Part of a small language model's weights: 804M tokens.
Each number is 128 + 24 x the weight over its row's rms, rounded and kept within 0 to 255. Layers, rows and columns count from 0. Numbers have three digits each. The size before them is the row's rms in percent of the matrix's.

# layer 2 attention key, 384x384, rms 0.1, rows 144-191, columns 0-95
121:163171103112162150138185130132117106111119109135181136156145163136164119146113111156115113183114164133119124070124130116079099122084127181136113141130145121132106146166101143115137119094106132140103108109119158139209170141126125116091132097105124155124082131127125139187117142136099128145
105:129158154162077133131120090129132097090120151103109130113127142075155117122128148148167121151126124124135125143169126178148082085169115123140110117131123111134147158141149112165154163141096122177094146137129094129132112184121129094151128115122129089139162115159156138152142132101131117096
114:143120101112099125151096178133115082086125159074113120131195129127157109105132070147122140089086110188132125126134132120154132125106149131135116129145144079117148109156132110119138139109098101123142102141148124159118157148090105114159124102133156135101129116153175123111190103143119143185
115:119124140138093158120098139121119144107149117111156101119118114132121152134138138117149143091087148136090129106126107114063126089104147155114109133132126099137118125120135127119122110139131164120183132162134156132089147082137158107083166127175149129159137125117126156109130139148166139159
118:110092142157199127105139121121104169102153112170099159134166109119110106088150146170115140163117146106140094137115092130105132128097082132148120126119112161131120117132130120114127090096125135149146142144138111115157098106137126126125148136159141116095111161115167181113114151094103153103
118:126123088163133133139146177083107112162099156053146135132143153151118127112108132122135062148154109113131135108134162165127106163143152096158138131095139124093130103089153105110117147146105101129180106143150126166152106128113107152159106163146147127097110142159146119094179086144091105137
119:120140141098143098127102101178111120132104162080121147142105101172136146142156154127144122144120146129111185145161139145142132148155098095145182135145121121114165082077087121144136141185086138109110148142141125157128129126162116124151165097143097122095113129125121138111108152111169136054
116:121113127160141152129113100143156139100098124137136104125164157150135135104156139104152150144137148140135061117115106126136134140122102136155104145124140130111126086130113119151110142156108186127135079125080107116155155118136118093070109120138101097160141181099134133166104135089138096114
114:164089172133135140139114170125137105139114128114120178116159120132140135093120143140163160133132125131103111129155130149145120108093111112164156158166112094115122109086130161127115126126121124148134124117166185121107114124105168102117083125127111135104128089123111156136145138136182097156
118:162147127136139146146148114096129121153132093142101070126086167098147126140149147140116123116132103121105091116086146162160144129113114134125148115089119136117130123142088106166160143134199072146139134085116129105137168128099121114153105129145148148111108143131147103143113106124138167121
106:112100113143158156149116126189118122113112130133120149151138159144112144083118114130166124109113130123153096141135082156129126120109156149169148116136099130110148119176131121128069130104220116135136118156119096134115125176148111152128120141144072159126139165139147116143114141136159082144
114:164131144109170132168137170126137092115095180099130122123092115136092107125109165110128163105129097153144113160121160182115125133132139146125149095115134095088132114101151139141122145099111121137168091099121179102129118155148132113120119116112073115159137106155110127092064134119144088118
117:056105156135154147113132118129109094129113070153128118134097096142092136118142148108151124135114096117136129156166095119081150139148129127109132132086152121164077119139116146090133110147109121123077082096141156146092082124156117144133142163189147113166126121114101166132119126141030110094
121:118155106166161112136116115125124100131126159102159099158116177147124138154128127139104127131120169136130111117130111156149139093126129142112136141154144115101113123120111102082169079109084126100158121115126149108156154127169106109119127130117164100115151084152125141139134124101129115147
111:124158142140166087119125135164109132104138122155162148084141097113165133158149135106142137149164148146116148130170128119126105116116140102147147131090118145110160112069146079150138176170122114119174144148088097131124104140125115134118116140121114114153097133146116131168153159147141113184
123:139135115146107113168126095167120151099134076132111129094156080158136128102131082116090102121145128151154149175136115147124121138135131137106168158168146118129105145110103106107137137106148117092112144124105105132160089104125096069138121142106132150121156113124098091172120098131118137103
118:110094104107131120090111118086139143101136111142117184167124125141135140117130099190096147090117094122125158094115141142140139141169154123133059161133112160117124132144139157131113158134120140121146112117105164141126127094100118151126088088133111133121102145109116125171127150112117122131
114:137101166129191131114160132154106093110115134139149116132120124140129117146113156128133116140141095120121155139173122075094090136141147127093104098128132133130147162146148122117122115109158156130116128100113101079141121169073110135069156118128150141140113107110130101173166145104114149124
118:117123158150161107133155151146087134164154164118168111129118150130146131122121125122108079169108161112121113144158079129104132103125119116061180093140152068151148148139137113112125144140131120158182122173109121164117135144158132146142139125155107142141134150103123127124127153132191068146
113:160139119092174127130159113139132150155111071131120084123135095141165116092089118132145135084128112104081093169132079128112162125174107142154142128128145126128142141116181146114131120160095120099159122138147132136125134120157099152130127131112122156141103123121128140118106107157113157159
123:103111130117120156113146097140115143106133115138139146116159117116111119139119155075135078120108071113119134148109101128131168136171119106164091136098178086128098072140121083151135129167147090119128150162108137144108113167182123124119131131149089134151142128118116100120095084193103114115
118:098131104114132116096125147151139130096109100085135111114114155120145118165123121122099136085094137110118152100163169128119109128067128112155177092134131122121110143142166143158159151149162130116195164125105152115146146143106135111108158163104178126092122113227163139116173139112134081151
114:105112132123122163136094147157131158149112142126130128091076110169127135134104125142173139107108141115133106092122111080134129113141097126071146160139136129126135173100125163174126130101092146146121104139109117087108144065178145112155126094105154141134119113120127114162120128176151106139
114:085125121153155167093151162172098130120131139150139094122097115115156150123121130158121128119129096115105167159142139162090081131129138128134155102129141109141137158100077101089128089148146150074098147122122150101113091162124095158132119174101139152129098135139107107152112161160100069094
110:137136099131152103129117117183133170141115106111110153108111105123181131144132112138138154148183118094121173115135113168124127118132158142153119128077161128124134154121184145121116144177144129108074123132157105131173112125101114085107128132088154113158074117106147102138139123149114144064
116:135108114174145163121152116096130143146126132129099159120147150118132170114122124142149162146152154106105125123123138099133142121137132056102121133129160130093118119146151149113163159143198129057122109126126113161151142127107138154102160132153132145107120146184196126112158108108141118149
117:164175133130121076144124137139101112097111148123097143115157090168096110109187119128128173090126157135189117115115119110147170110149123187142125157121154161109152139184090094111075114147143153125120155156098173122161166133104132161082110108136129178132135137093126145111125146095120164142
113:143139162126150117126099150108081150122125118153114187121104140125114148128120107152159126090132132146158106144090105099145089113093128169137128138124128139128091109153120113131122117152125138123147132111121131103112153122095096116089184145134104175127151108144158139094125119126136130103
112:112119113168145142143106136141152124108152123102129140105094143092153104122118168154158140132138150147125136132153117148129105115121164116095114156114131127095114119136108139164163152119104087121135118110119118171128137106165118172156140159160108137086163124123130133090103124123120139127
116:065085150143128106155111118174142155124116114164100125101132130143158127126125082162158133172150101103155141136139114114113138127122137124145096139139174149148141147136083149127110075174104138123115115130191099129121157115121159142084108121145153086191122123131095113114133130095138133136
121:146118131163128123124164126107096119138111143162122129167164095120132133149146109118147169106102119155137125104151131129115147171130141124106150109127129122131165144099118166125168155128099119146183124106120113146102153149140174093113118142128144089162122103091099163140119138116138169128
108:116116092206176156155117120161123162113113136141094134127134093085107139138140098130145143115141113108084134147136138110162163140121124193103116108140112091143156142149154165144121181141099131131140106119136141092140138123157127081082135108146092083119193165081164077129140140160124080110
114:169172139149120126141161116128136075117103127079107154163111167132122130128118123121125125064129136150150105138141160156090150176128132103104083124100145129165094138152152117092141129112102146076145156152143151115138132184131143092160116127123115120128138140129084131108153125130126102123
120:134152139121162134115130132142118120118127144162124141165127134141132159100168126119173168155133118133120138131125088095122102171134138106148152112138122086182131097155095105138098087146133103088130160126126105119065103140104104122092088073105124134117146086136102125101119101120155098154
115:126120109120097137109149143126116116116123134147133127154091150120120121135148115140142130154128172131126099086156118119085105134151118072133127149101106126126135128132142125107158102124105133112128098150126098099109122107099129171147109149102126171145129100138103135138132120150105112105
115:169144099190157136169102174156143163177062091148133126114112098125102119109153119158106175135176107152126117131163117139134148119134158103121146129166136117115143192106106113143105101138125131144121127082110085108174135124141144097136107155123157116140110106157100116129121148122144160129
123:084117126147120157116144120110113134105190115103118113164096115103128179097128153133090123089116132097123122091155143171147137108137133129100119134151088109104143099163140133140124106133153124137134181129137124117157158095157100153082138142139135122103103128146169150142151132117133103135
126:101103105133124121158138087159145130124121135142122117175137130140114121145175111139166127129165136140146087105126128147110154125145128101133085150152127056126143100125096168105113123139114118104145129165114141146106117153178137148127094137158097141105113129146154150130130109099066141148
118:148120154137087106176125087178097119103144122129079145156151113141117114146113123114117111121101142139110111173123153145128174143113113147113087152139079183152148101086109144100174112085150135131135154125098126129160141111171111119073158089096126128150161129109122169105133131128139112132
118:166130158137127158134106150119116162128152090057115129124139099152126135102113139170170156150140100147084096142138168125129106125167104112128147134141157131110098111143088142158128091119149125114110116109172086169113136118164126089103117141112125100083128138095080125082117136145127147148
108:094111112115123129158078176094104127117163097120101185132120147165141119078119137112139104129113105136120121083148149124138125143090151131131101116133131118154077131118110133118093182133118087099118095097087118125138160144129136094131139162092102092126114144107126106130163093138107122114
115:192153127134159123126136129121097121119109138070168125110190133090133169158162188129111180117102089127163159118138084130142131143127126132100113122081087085115177146110152134114148140138164182154126163109082109129126153108154137083128077132129085156121144136127121110112128132107164130108
113:103092165130140120134090164154140101143087123152143151155138137133165132142110117105137149108114100124126141133138202121143106151120146143110130138133128164122108142109085109143105132139151147130136131110108115166167124171126119115109098155097129119124126139160153136144145136103134134103
112:122116096106132113077136142112089132134116092108142138139134130155143132141131163122171139124159120083086100105112126124114126116131114112140118146082164100143103180128151178122126122091111080099100164122137119142142118124130094167109128123095136105162107125132168082123130136134159146119
110:108123145106113130120121141112121139095110125092186146150130175132121156111102122112138164146095158132131102136103103154134131102164129131128103092134120142167123132152118118134108148146129155122173176112148070115142098130141089114135118136185130085122141104155141133124133114132115137110
135:125106116142137126103108107112138135083148105121105166127175131103128125103119124182136108168137147121121159094132129123108145100118167103143106150150125107144179145177151124132114119104124147161177114133117089104157144131154157077177144149100111131128153144125113134160155123140101090146
117:186110125156086140103102135085131086134185113119141118133111139111111143158154117151123117133152106079117121147105126150076154100149137152117154102143094161131122093149144144141135120183125125143160145164082100145141145145179152133103100159138118107117127119142113108139155118165081128110
118:162139110131156128165099147205103119093092122154143167128090074145118115115154111130171152140075087112129085122131108137094128109119090119169096176124160162131127129155132122105143120145119147102149097045139125120133171091128128158128157043124159138115123127129120086121119102090132179154
# layer 2 attention query, 384x384, rms 0.104, rows 145-191, columns 0-95
097:127107136113123128071127177136149165132102117116104121148149155123133131140115149133166111132145092124146166095115147133176168137143134137114133129142092125153135123079154145104122147132119151122129141145117117135125128082122140113155126163161165141115128112099112125155121160125181113125
116:070119108126139133158127136092151110144112128149137153137127159108123104160125129112121066115142096149133128148114125139144108156145085184151106150156103098137133106125091108131098141110147121108075149157137164178081168086153122170124122099112066142112170136136105121146097139159167102119
108:130131183116106125121087111128156133086105153097138126148115149095129140089140116102120113153106143129131180124119114150129124151157175099153114167128110141201141130111128132161133145131089157132127140125133150114179087099118131127140129149135143138166152161174130131094140141154125148116
119:110123162138163133114129141134163135153134115130123148121152124108105129120175152146104145116158132093106109131155092127166150108072099116128100131117138101132115103145121098120082114141132094098132133111158150089107161125122126129151137089129102115128121094131133158160117129150209086065
108:149110140159103118117158121183127105110137098123142104154117120126120104125128156126160185132106099147111151105150157110130173124172187139122138126173166102136171147120091129150156168135134120155143136153111099162105079137116120088121145196104176112111115099146100155155106152093128185134
126:141131135116149110185125136143198166175126155093139102115094083152159149089090139128130103161090110070148163144127131152145146126174144127104109127131136131127174136141129158129138168110102132118125131138131143123071120137133101144114112133135125098131137197165121123110179093123066074131
101:089132095116173125107150143155179138117155118124122154126138128130143149158153114100130104157101123161184125173145113102102103127104101160110131115124121136107118120128097132072153109090112092077120127127153135115100090095120122126126143134147093159122093123131111096145103164095107112147
101:152124136135137129118094130170091117123122113121135158127132110118148142138116133104138140104130089136124179108121125117122128105131096168142126164135156118097126116122141156141111131104163131128143122134102102115098106112131148100159105113121118144088148141120155118160119152080145160117
105:108108126106128081144120108127095089151110137151146139147121134095110157135139157126117144139137120160104150113112131148157086127154144165139134156120117090139128109110126093135116112104118135111185104094150146135173138123130177151105099109113144114124161144121148122100130092132149098129
100:110090112102132131131156127121154130105123088172110133150129103107109138090110104150131134125126105159142149155057138114115103128128145125080136091121171116116166125159127142121117139108136132127170144118138091103107167162131148153110114151095123123116134145132142158127116129160115114128
100:131146116107133123154140129141127116104118179135146127104124134151112083106151117135119150140108123155152170136149129136122158095151110126084108094164172123110110142128053086125085121128124136122093100162141113132103102134144134132105121113129146158162156154133144137149123152183096113083
099:089170120114127118130131118159143106085122137117100114151143127163108113159124095108107101084132121130107104167127103128127158172140118102112149139124144122127130127111119139110107118150124109144161119141136114133121140132178109075143123129141130136122081127184115147138104124166128147159
103:158125095093123105135155139112113126172130168136156092152134099150109126119118055147123114122144128118097116078121092123178099077124075141131100150135124086140139116130161106120113113121115128109132142095139141135139134085174082074095132116140106153127113113161163101124167143173128108157
103:103109145128108131123150128137158130110124158077102108155102131151125148139160059131127156158137102104163153102121117118170127106137140139107164167148120125144154133107143142152128165132103159133107143122184143157167130129142127116129113136123158120111091138088122138084094105141155172123
105:137112171139099170104112107131121108150112132092084110064148067063120157146150130106111102099133164098108108149089135115159069111161146127105151146100127149113159139123164098133167123168123153123141138153135108128085139123095110141167123156138161117125109168129102137126097088129159156133
096:157162104088122143159100112137124173146139108138082098115148171166142071127164130113135140152123155109126108158117140149142093146130166142117154129149120109136113093138093138135147162180140139117101133074101115149091155158095122119112130157091123145155104143125118192115153145118110101119
100:141084144117119145125085109120145101124172173109110122123164113168075154103091105137150117154143118121133086139088112114150133124139113081168124140116149127158126124141125176133154119145110139127096135158105172168139085170166134093092140084130167103094138127146137100126092164122151157137
104:166106173135137115114124123135121127134119067123135093161147150120101146161137130154078124107116126114088095161125137077103089106122085125130180098133088101130148149131132146105127114122137171136128143115090106110124098122098152097078107142086103138153136098138138171158170112106164112155
109:121145125117157149145126162143147133140155138136085141143102121148159103139050113134151107135111179121141126156159159147131118163144129103110117118130136155121088160182145134128157099124152127129117133182102182121093138139078101131164099111103125144126103166154117119075153119131137118100
113:120126143125119170091138104158144114158143116142122151131134123195131133123106105137097166131154154173140117101135138091101120148118142129097132140125154174139125116100164153103165173144120180114149153126153109151092121117129141163166135165167149125178088087091102169103142134075142131157
103:116112123104170141124141121142131109151129083113128080098131103099143086141133087184118119149142119134107183077111143123131138129112108136127132092130114156118110133172140132158123153098152142094104135122149130143121136114097139106055116128168095127091178116189132147135109135096151116098
103:100118143137127129131093150123139091113119163166145177102117113137141168145140086144130147133099127123138127093119146136137088155144151116118117149136085123113119147095135077111167119152140095160150125166100129120160103093147174148128149133114132150125135111071122147101143145138101131104
110:105115121164135146084101140147100132127123129166118175132122124108105135117168142180135118110123144120108160114107149129115112163110146138141137161101125113151150120117150113104150109086154099098097160158143160162127081136125140126100119124126113118114098161143125114133142126162093099123
105:156095131163168101133116124122193125139159122103150088146168125087173130151116144108109096134133119137102078132164078162165129137124104162122143148145107119141141121129161103155178112082142111121173103093129138164119133105068074129113095118135107159134103155121142102118104178107149135110
102:154145155095130113082120146175137114169115120120085084138089129170149107144100130128123158097102122107170081104144126135158145139097140145140101098117119148095114107087107153113133127144110112138150116108147107095189111153121137141123118117123160153096122141120104113139151142117113133115
105:108116119129092110125151113141141140125097163131137156102183155129126087131119127163155118124108147138133128168122129120142103127093153127135113099122138120108170167128101156166134130100115158129138156141133128116111129151146154128159149093160092111145094099121119128169109166108132113161
102:131129108115092135169124172115147110122129157116146144154111088124120111171171159105133114138071113130140112174123142153152109121130096118161143136139080137123151147129166122126120149148095117081144125121115119150107163160182199122157126099109119103171187174161063130130125154159108138110
106:108140125141143147158096106116162122103123166135121124107150084103109145092153129139156136115120155099062140112125090117136117108163095083140088109127147157155143210130150174135161117110130113132118190091115145122140096160087145144122126101160163139131136120097148153131139121085087157131
105:175110108102099142094190128126126123125137136132127118088127098136150162095099113118147114089131104099147147138171103160106102119146142164108163146176128090137132108132177154141147141109118141118144123141145151102089084112169119137079119180114129108114121110122130108127125173112123092114
108:099170101121106144159103087141175167089123117111163170139127143092103130115136116089090133145123143156138144170082119105157128136155161107103122133168100086117133110148114123161113107125117154115126091094127125111158139102119086124110119081143119120175147135136134109175130145107094116116
104:117124117152112089138144167126138110160154173080125123116070077105106124145153125110104098091097161132132088144147129136153106131151116184145120120168109143088141088165131129131147106132142137113096090080115169115123123118122106124120149101105093108093105145125105089104138136128109120141
110:132152110116144108120147086122113159151133118128113137155085120121108103120130141148152108125159138096148135127118155131110178154103142074135115123154114128174138114136140101134111137125116131097105135120113108112100144130150153180130132108136106128120170120105125171129111145128146127160
106:146134122116112110142139148109132096140119191160091117163128077176132122092112143134151159139143165117114165165137107052131130118123146135117152144117146123133148120106105134146126127109122112158161118156121119177107142112126105112122135093134090110157183101111115082074106156148119112190
103:096068132141115116080100112101158119128121091153131118142119138128164090133065154126153147107125177110129126141103109149131107145077093170148107132084097059158111122130158126121102112136131175140108163107138144156127102153157198083128105097100148128170112135118161116127096139092133133120
103:092131122087127186077139124106122111147160128121131166125076124112150129138156090176176116140130099150153161146138101117115135107095153131124107137170138117138164135166101110170136108154144120096120103107097157146099128115137094129105105123117122155111144059145121096128151108118138128112
108:081111128085156112111097109142125132121094137141101181144122177131141115114117135137148129152151163065123133110095131097106127166081124123157124152154173121157097124104112143088164131200120110101101152103137133151096099124089127144109138114135129091159138141106125154164151154122162157113
109:116095091110115129136090134132118104112153077106105131159151142140127133113129112118132129200144137154079080095134098147146177140113129104133105112147162072090108150124145115135115146144129139157130132138135118101181127133090122141116120127150116166128103096109145130135152111153119144168
099:068154116156129127138129135160120151104195149162126113099099145153095110139150156100156168097121164115149117104078134144172152123103146123142130059137119131120107122129111089140107144176121126113111130132137146139132157156118124158137120150133144126138136114090174119140192137137150116146
103:136132124152107117142162149124117109109117103099101122082129094126141144095087109147101117134174084138157130102137110107146119182178106124098122110134112121098159108085145116129104116159142072137100129106165144121076134136143159131126104132111099137088154108148078112110161103176106135127
098:172153140125130113133118120124135087154108093120153154091134158131147091092103189151151147146136101106127089129113141108115149079138116111085158115096152137115093178127099177144139103127170104107118118124176085173120135142097092115108135124161148158101124162120096136144122130147090108161
111:171095099120123153135140121142133098108145094154168163125115114135154157155098107134119137106170119140126139135161134160146136125155134115139165120098121151149117138159142151162147155130109110144106079133130124136139108094133154131124131096116132140101160124145095121138138094114070116114
104:110132097166160165117137134133140162115140098150135132103123138047106125106102146142167111109149127127129116092144125137105154164110174158098103114128113156156141122112113112090098126112160157115129158140159115143111120142144144130095144119129164124111113100167152119148107133133149121116
104:143106130140088087110133127130127116140107113166144117107157147151123084145142127112170124148118127086119104103080178086171126152113119120154074163177147120142112110140149128129078127145137118149114132122137126127110130108145107128184103149148144141130142166134156161130182112153130105135
103:126116124173116113134106144134153138121157148128146104120076125096161154128112183148161133110103164124151113127099114099125125098176099122159154139152154128126122141132125123134147115088108131115118120093130117116124109108117094125085096159144090090079187122148111148114129176123148136062
110:150139098114161138104116171142125145071075208104135076136073092130150137150126136146136142135126109106162132106115118163109127156152160149089155120102140137143176141153128154152140142104124136139125099122072117169104104117125097118086122145123105158104147149112101110124123129130096121115
101:146087158107111115112138104136099152124129113139120137100103152108157184150109108114162123131137097123145125158114123124054107128104144139145106092126123131157141147118106113110162132179102130090102144124140143137105089088142125124118184127183118158175138144146082149145159123135164114166
106:155163129083144151120136100124133104114112173107095150122094115145081141129123109139087120095126112139117092132116124129161114072126147113137171092126127121083132123197181123143094134148105135127165133132120131101143128131108091145121137102113119147131131144148157136123101140171134107100
# layer 2 attention value, 384x384, rms 0.0948, rows 128-152, columns 0-95
115:074087160148153116116123117136119124144134126112101113122137134134092131121120101107143126122132140159124152135104110118119137145108099118092149123150096155147126124146149110081102078130162089167147091109088157160107124149116115113154116099148153153119109098156147111099117143148170101104
110:115128102159129111122098142108140148127147142172110166155111107158128138069082082143136088121143169098126096142138117129131123092106145107168131166123132143094095145144123123096121093090142167136143117120175083083127103119102069094136142120162156130122163147123113133124142134127155169123
116:161127147140104126082106104141142119119112113151114124101158151140149116110155118145134114115152104090151139145144162157119145126150160132130113164128103139109139151158112140148109101146119119132115116150148128122119100125143127109142105177117145147103123145103124131123132118169101156163
124:098104127110069121107142142115103147149108133130116162160108115091106136096092148121121112153144111149120123135165145175154132120166133132122107118166095132104144120082141157137156097159133169159107107113128106150077121127161131151157150142134138139148108115137102113102123152151134133108
115:091144099108135127117131101150129116134100117190157131147116134110130085168121118141077137124122121116158163120147134151126121105100109148088150120131136093140116102161149137148156189152126099099187141136152109106112136136124103136187127112144127130081093113150121163117144118143113164135
106:110142128112168156136133131115141162110100099154121172120160137135106129182130106144156124172147128118133113135158119131149128156141085126123114152142140109128122111110122074099114130127132157104119140115168115182108136135172126174103140070111134116148143148150095071122119134093126109160
112:162138158123129124132125156116160112128136097141143092145098146122129141132091117128148123083107123095162164077118127130117130147083154120127110115129148128124144134121094135145112161105093095191129107127126120143149128105128118157123127143151090099155135149164135110113147122155086127108
111:129091126126104134136129113168086101168125077132128111155116120157158137120156092112166121139132137119147115119131142131159129149180124175136131103149132147088163167147151126098123128149136170125138123129156116138134155147091139125134123128100119148143084127160121091150168143127102077136
116:143093171190114149137144126135185111136124125182093158126149103125153142176137131172142137106148162124103099143136119164070120122121182120100110108101145064119117110180116105126137151107170155148137140165136117118134140105155127180149153135155122125085090106156123102138183111108139167093
127:177116127130170145149172134138148142131120103101113114148098112161128140121134128148124158102134105106103088127133106140114096100121129125099158109115089112135113091115117097144150177115141152159153154111149149097158086131139109137134136109146103110151122139099132110085167108128102104081
118:157154089127134158137158149133147171134082097152105157117110102138083059143169116151140120112116089096149114151072139149144099143176120109124115111151109144086108143138105103080125131142126145067109122135129143129110155143160118129097120165133133149115172088093089131094160114140127143115
103:111110156142119109124139122168126101129119099100120117136126053097091146132088101078135101087132121095094112110132118152143140164102089143113118121106169118154119083120145140174144142105137137105105165109120123110171141138091090130119130199134154122115155106148137109107096119106126135112
123:094119120138182123102132173139105096157164138115140068094137147124137162177089125156128166102148114110073102097135132129138139152086115155111161117138146120173170089114160109104143171146140121123136138137133140124117120147197114160145116131155089127119145104141138149146120151136129127116
106:111190087114167171148104157140145099099118136085155129116101118164154131125080101118131125074093130111131123124123144140126134112115133139101190129124103130194124130128154143168074123142112154107138132112175089154102145076127150133117108120139115108120164130117152177114149147154143114111
108:140111123070156128114147134108124103112147130153101108080132124134129160110126113126099120157118139144154127133124119144107106113132117080140099126144137153161084119130111094103123147113115116140144145123147166126109113149129134093125130128121137124144121109084191070129148100113152139154
112:149119099156104115140151185119106109166097131117092142150112140158124134155147118162133155145092122137109137099160132128124137114078140152122133096142066140093119143090113148108136129142097168118173132136110162099118111154147126131105149119118145094092107118128071095125161169073152093140
133:157147085186079144134128118214151142141103155132117109170059112161111125145108123162149153124113138120114099148186115143112152093114144115115106133156122097100141114123094168119130090143175176094099112156144106148155120152124130128151140099106143097117107128141118132162098075124092198140
111:128087134158098126114163127113132139127100121100153123137124142091131142121148133105129150105099132108131167117131140147111114116108123136125116145143173117139133137125139113114072137148128134113141141143134111069126174108106124140117102113123125147127128119096168145072138123131107144138
111:128144174159100174145125139127125131129108094123158191135193141084094140125102151129114151077099094151110118140114130121113117166127137173134126115086097157105102131176133116108171163136122127166133145122099141180108107144129137133126144090133147075119126085131145112090101147150147102110
111:097115110145135118172119133158105144175196120170126109122105137099150117145143091166120112154151107132111132094094134105109145166119096135139131166164117102167138133123148122123089136117129095159141082151131067104101100169160152168125141066108107122128129110081135113148155088142137075072
108:152116123134119090154151137128145141131096119144077124135158079157149135115131147124089152193128136104146097113119131141153117119134205163121131114111162101128122122084102094156150117145088144168124092148139101086140110146129122125083107112156125127122140128158118155118127106073135107097
119:123137122122111126113108131150101103150080092145113151139150178096118125102142090155160079106161140106111088154156134125156116140151161087156120115143153119150173094128130129115119171183129111117111170139124128155128131128118175172129132132112130137128135142162072088141110097150171119136
128:133157122109139104116094087112123145152116177119157161076152177126154166123142131151147121139092092114091126125142130119133097134112114158141161127103108123122123110116150106153142158144104180133148128135096120095146156110120124126151119134146117174107126116115105115161101125130142119133
101:109174159152174120123130106133148131099139125141126122112138125114101101108156093139141132107151164152177183163125124100136123129091163159117156117136104108112163112141095143160108145088137123126149118143082085106121103145130136094130148128111120095101126126108145140097092133194118114094
108:135149099107163105106062123086109105148149149121075103104115111118090159174130055149158134099169151117153149167130124166120100130174114122148119082093104136150132125133144080123101071138105144098092187108138136155157144122135137147142110111135182144105129142146137150155131111161152159178
# layer 2 attention output (transposed), 384x384, rms 0.0997, rows 128-152, columns 0-95
100:161128158132116126069110120173163135121140107109128087099170100148131149151111114115125127197126158099155169151131089106099114125065078128143157147156105115142120135130196168158141121140112099113132163122153148092104114087167107090136141121100123118127141108194140125134117168129109126181
099:096122096133131151131122101128124127148098113171100116131108132110117115118079126125111151112144142146139111134135084149108153169128142143158160138136113114144125116107143187138134173140149150121119130143105100131097126147109153105117154147149145150149099133123130101141114075115140121160
100:133156144129124089155088112152140123110123162140127122159184154119098125163107123104147113143113117138128095152120175138138159130123125125081098128096116129112147103146143133157078129130172150091135127131141086117137132171124112144080142121133155149155126183107157152163118074134100120115
106:134132105138119108077130141138146099139131121146145097134133173120111125149140146154145142087124106140108108115170130145107132052118141151120158100113124068174094155111114121160107127091089142129159120065105120119147175129104177116119111130066176126139113075165160074149151152115116085120
099:128115090120067158157160148138099155090136081119154156156133096108171126100138126117144094137082157144115105130172161134077169175099133118126126094108124104146109134116122094118095138116135142086102139159126130166131139137123129118086113079139161140141138136115148126135130141143166109194
097:119113106151185126115148134116094099163112112124161126159153135147138111113126136109131130122099172122085122099167142157129095144109102139166141135137119072108125086137111099129151150107134108124150125095122121187158101154108134101129132080090119104136093112164134081178150158127116102130
098:073131169133162162123127143150126141070148161118140114126084112108106128170140151164123115113111083107129131125158123131127132150136177137139138140106069122156111100146135083145140108074139165110132110130137147101163101088116153140092104146178159124103089106114135147101135138081133129147
097:165160108138108100135132135133127152116132117151162076109108112130147098106117092137116115099115185111130133142130118119154173109125165128120165158137076158144175141140142153129144122122149141108074116173085092110108125114113164111089137141138092174128098145130173163148150123097139114100
110:105086137122145093132158126182105161204100097138118125137116123110117117133159129148122140106119143140139138122161145180127158115105102094116101109106099111123110132132115083103141106103162114098144078108135149156170123183082133098115095186165136124084102133166115144104131115141100139147
105:136141143164151131098188135153136117159143088119132101128093111124131097112147171089088111129091099138125094158168109161118147086149106151118117099173118131119096102128103086121120138107155123113102119148119132106075137119111113146155165161073118106133129086109142139143100163119136125128
104:127168113124125170141094124092103119099134105135135186157132122153086135149147127130176134124133133114159135094108096125112122068103133144120158138167118110141140168115136101134156143139143147103114097110139088136149124197130099136112156156159087105135140169121134137168141098134127122109
093:114093135182111129153129146109093110085095122163141139118132142121148172103130126100137088135149115079132073121123078116103126157174138121145136150121132142140120147061114121149100142165152079132155116124135126092129096101125100094137177166116141121113134154072114144121099099114083181105
104:172123125153113150153178126188131114070122068137162136055095112110141092111078168132142149120137095083153115184106144108129125125130189116103147124150132109130136154130116152120130124115106114124116146138144115100114098093112079137138141155123152115127122129146128141142135106157124120112
097:079118089131109117096136133152082120139138147142147130111050119135142149140148142119121138115130133109126056077088128107150089115101131113134143160114148122136123149133133116132138186147147147150103132084136124175139124113129127132137142165128094161148107135141119110101145118144156140095
096:167158154149122139092099157132129172091142124101106147159123121120098113136126134168132093149136134115132102153127085111126123122116090110122168125125129148153131102120142113101132144151110115061137114116149181116123129117126135136106130140158119167110135174137118088129114134096120105109
100:134128129099168132136134137159127139088162122151128127136096114113135147139102120115162137134142123117105155113150118111140154156139131165131123063154140145127123128139109112115121116147142151097091080146103120163135128143092133111097135099094135130073121170130125165107121142114115134126
108:110140120104150120155119164126124141175138127094092112131061117096151093127136165080148157158121097105136111106114116152132151151174127124104120132116108155125145095147121158099131167135146114086111133113151154104117142145159146166109124150146115074124175199129147148133119138164085176152
102:109093108138172138144128143098098117145120112123132131097147141113122145172089141137145108152165136114157149099153083119086147129093132115044108133133138157088169150123132132122105090112154121137147135131149098132127132180139147133086137129152109150128101112106106106123129087096134143128
098:113134124147110105133171147148149088154100138100135120107124142090119123136151141161143108120122124111126158121156141127136103068138110114119162155127083132121056134141119137087115194117180138150092116143124140106144126130141100135118114146102161095118108129109164133112115125104176150081
100:134133132137097137080119165091124151148122072115135134084144141142155137123078153123128146125125100125132141133122143170126124119131130141103115100091137168093130104132089163112136106113142123138125100173123148116155116108111135136117059170105109083111121164144067118178147165146102115095
098:126128102129142105117101146113105143103107163164158114181113143153099112128140143154082157110154142100173101078131124154110143179129109130127133124130162120122117122122104089134131093178124180154114147099112096124101137150159131145111098127087092134181116126133118107160136112147130133186
100:119134114102143119124119148080116136113092094149107132100143174099126061129143125081128128109139095140117140135106153140101117131160144077133103086131138134170104127137152125126162121151156109107140144135123126142158153179141127151126159123179128117140124131145161138148125117140136096150
106:101137133116171175162134126128093076144133104111137103140106132145168160103109132139122109155120122137127085127141121095130134123167173103154151113127159113118128106146118140135090148110079054180137165143128116154100147156096102166149109095104139112096126128106153146139134084136121118131
098:144101156102110132131102094128105129146124138119160114163108159152101152111138195122140143161161140159117068126146081128087127166086124129139068123088101133097085122131125162163133109172116151157128130110108107094141180090091128127141082049125128135124128105130129169086093123112144131126
098:179102095126145116163100127118116080114107123116163129158090141155131138134117146078124111168162098102142120123105162143140075105150109142134115150081113141130101147147142192151106164150112154121136131123133127152123118126168129102145158145117117124161163149165117154092113145146118147115